Each number is 128 + 24 x the weight over its row's rms, rounded and kept within 0 to 255. Layers, rows and columns count from 0. The size above them is the row's rms in percent of the matrix's.

# layer 5 attention value, 128x160, rms 0.0549, rows 98-106, columns 0-79
size [ 85 100 116  91 126 108  91 115  89]
[[134  58 171 145 119 128 127 106 144  98 165 121 114 138 147  71 140 153 125 144 135 134 109 122  98 126 115 165 154 145 133 113 113  98 185 130  77 172 148 123 139 116 135 126 102 150 152 123 131 129 137 117 117 134 118 161 125 156 141 133 162  80 154 113 142 151 145 135  81 139 117 185 119 140 137 100 169 106 113 159]
 [149  80 109 111 103 102 156 127 141 127 123 133  94 106 165 160 120 114 139 140  96 161  64 117 113  91 120 130 194 133 160 134 102 142 131 128 167  95 115 137 131 122 185 111 151 115 142  92 122 119 125 107 132  90 103  97 129 158 118 104 156  96 110  80 113 169 118 141 118 108 126 123 159 136 135 136 152 138 152 165]
 [131 139 158 101 123 110 120  93 142 129 147  96 127 143  92 105 126  87 155 180 112  98 171 166 128 147 132  91 143 159 100 125 144 148  98 100 135 112 130 159 112 123  93 126 124 119 142 166  74 141  94 101 105 128 120 119 146 111  82 128 144  77 123 124 124 132 159 126 129 130 120 137 128 137 113 154 177 112 140 134]
 [146 101 132  84 113 128  76 161 108  85 159 164 118 120  79 113 103  90 127 110 119 148 140 136 182 124 132  95 113 112 138 137  88 161 113 115 114 127 143 122 126 120 119 140 165 106 148 113 141 156 100 102 158 172 105 134 116 126 146 129 128 138 135 159  93  88  79 133 134 114 131 158  96 118  96 115  98 136 143 145]
 [139 110 129 114 138 151 119 113 129 136 103 144 117  78 121  91 128  81 121 161 106  97 129 106 165 129 130 124 113 155 142 127  82 151  98 139 128  96 115 145 140  95  76 141 120 100 120 144 129 134  97 107 111 163 153  95  95 148 121 140 122  89 135 117 120 125 136 143  93 148 165 167 167 143 158 115 147  95 112 131]
 [117  98 142 129 110 126 151 184 108 134 110 120 138  84 112  80 121 117 137 121 139 158  77 108 149 117 137 152 113 104 126  87  78 137 118 125 101 104  95 131 136 150 144 116 102 110 161 101 154 112 112 122 123 116 121 168 115 107 134 121 129 128 119 126 164 135 128 136  91 119 137 142 131 133 111 110 148 119 152 158]
 [143 169 135 133 134 141 152  90 167 123 115 121 105 123  98 103 124 128 128 142 122 192 120 157 127 175 147  93 135 108  57 141 149 110 149 114 107 114 140 127 143 171 129 152 135 133 136 109 138 144 114 152 111 140 150 115 170 100 138 170 133  95 153 124 111 108 138 130 120 162 146 131 145 131 139 107 148 107  93 139]
 [136 144 186  93 130  98 128  91 167 145 168 136 115 141 108 113 135 115 147 144 153 158 133 164 136 154  90 133 137 144  79 132 126 112 111 104 147 147 140 101 143 161 107 132 145 144 140 134 116 136 101  99 127 106 121 141 143 130 111 166 185 123 104  95 135  97 179 139 128 161 137 137 125 154 158  96 139 103 139 116]
 [113 122  84 111 153 118 129 104 143 102 108 152  71 123 143 152 127 151 154 179 141 150 173 107 114 129 132 143 109 141 107 105 128 106 169 133 129 156 114 118 121 109 125 174  96 121 139 133 151 138 144 130 134 107 153 110 190 135 172 139 127 136 115  99  85 158 160 127 158 150 119 174  92 126 107 104 158 114 113 103]]
# layer 5 attention output (transposed), 128x160, rms 0.0494, rows 98-105, columns 0-79
size [ 76  92 132  78 128 106  85 130]
[[110 155  99  95 101 139 112 111 104 143 102 156 130 126 131 133 126 150 103 134 147 136 120 119 140  97 119 142 101 116 111 120 149 144 163 128 138  92 103 173 136 142 111 164 133  80 126 114 115 155 106 142 124 113 128 162 119 103 105 102 135 146 142 116  82 129  99 144 135 160 150 126 176  89 105 135  79 135  97 116]
 [118 109 105 162 146 138 134 123  92 157 125 161 163  99 105  80 149 134 121  97 143 132 134  88 119 122  99 127 128 112 121 122 153 148 145 137 128 107  88 156 133 134  90 163 150 118  92 137 105 120 129 174 146 178 167 118 117 122 157 137 112 164 164 132 126  86 134 137 141 136 103 134 124 167 135  95  92 139 104 121]
 [152 156  88 183 127 193 123 171 137  99 107 103 129 156 142 144 118 142 123  85 147 109  98 106 140 135  89 132 135 119 131 121 102 135 135 128 121 162 108 104 129 129 177 114 161 125 109 125 132 128 160 192 162 101 108  98 131 119 154 117 108 197 115 127 136 124 128 141 119 139 152 128 114 136 129 110 103 148 137 152]
 [125 169 139 137 121 119 165 160 167 132 145 126 112 132 144 137 126 127 153 150 128 121 109 153  92 113 126 119 181 133 100 124 139  95 139 169 157 128 130 124 145 135 151 118  94 131 124  96 162 124 127 129  95 173 123 131 131 147 122 157  96 142 164 135 164 152 172 120 138 134 112  80 151 129 148 128 120 122 146 167]
 [139 135 113 174 121 127 131 137 113 126 136 149 131 133 107 128 140 156 146 140 125 142 127  91 117  96 121 133 148 125 142 170 154  90 137 112 140 142  94 131 117 123 150 115 147 156 144 103  91  76 156 126 122 181  68 161 104 130 112 151 133 132 191 115 135 148 111 169 131 122  55  93 114  87 103 124  91 162 150 112]
 [113 144 123  66 140 119 143  88 130 117 132 133 120 183 137 117 143 131 104 171 168 140 140 146 109  94 100 109 162 155 122 122 154 124 150 161 118 116 134 152 112 101 116 146 102 111 112 119 134  97 128  70 101  88 144 121 103  93 161 158 109 110 152 128 103 127 131 149 155 127 152 141 123 126 133 138  82 137 118 111]
 [142 174  81 152 100 130  99 178  94  99 109 136 132 111 134 130 126 152 121 135 143 100  90  85 165 111 130 115 123 150 179 141 100 118 146 127 122 140 110 136 138 130 123 149 144 122 122 155 107 109 172 125 175 133  94 141 140 122 111 103  91 139  95 108 125 142  80 158 119 108 134  98 138 116 131 123 157 103 110 117]
 [ 92 161  86 151  93 208 162 147 105 128 102 118 101 120 125 166 111 145 158 102 122  89 126  96 140 188 132 147 109 141 152 116 128 130 122 139 132 121 118 146 152 132 137 140 155 124  93 100 142 141 158 162 155 102  90 125 131 100 133  88  98 150 147 181 117 126 100 135 125 110 152 125 132 109 110 117  80 126 117 169]]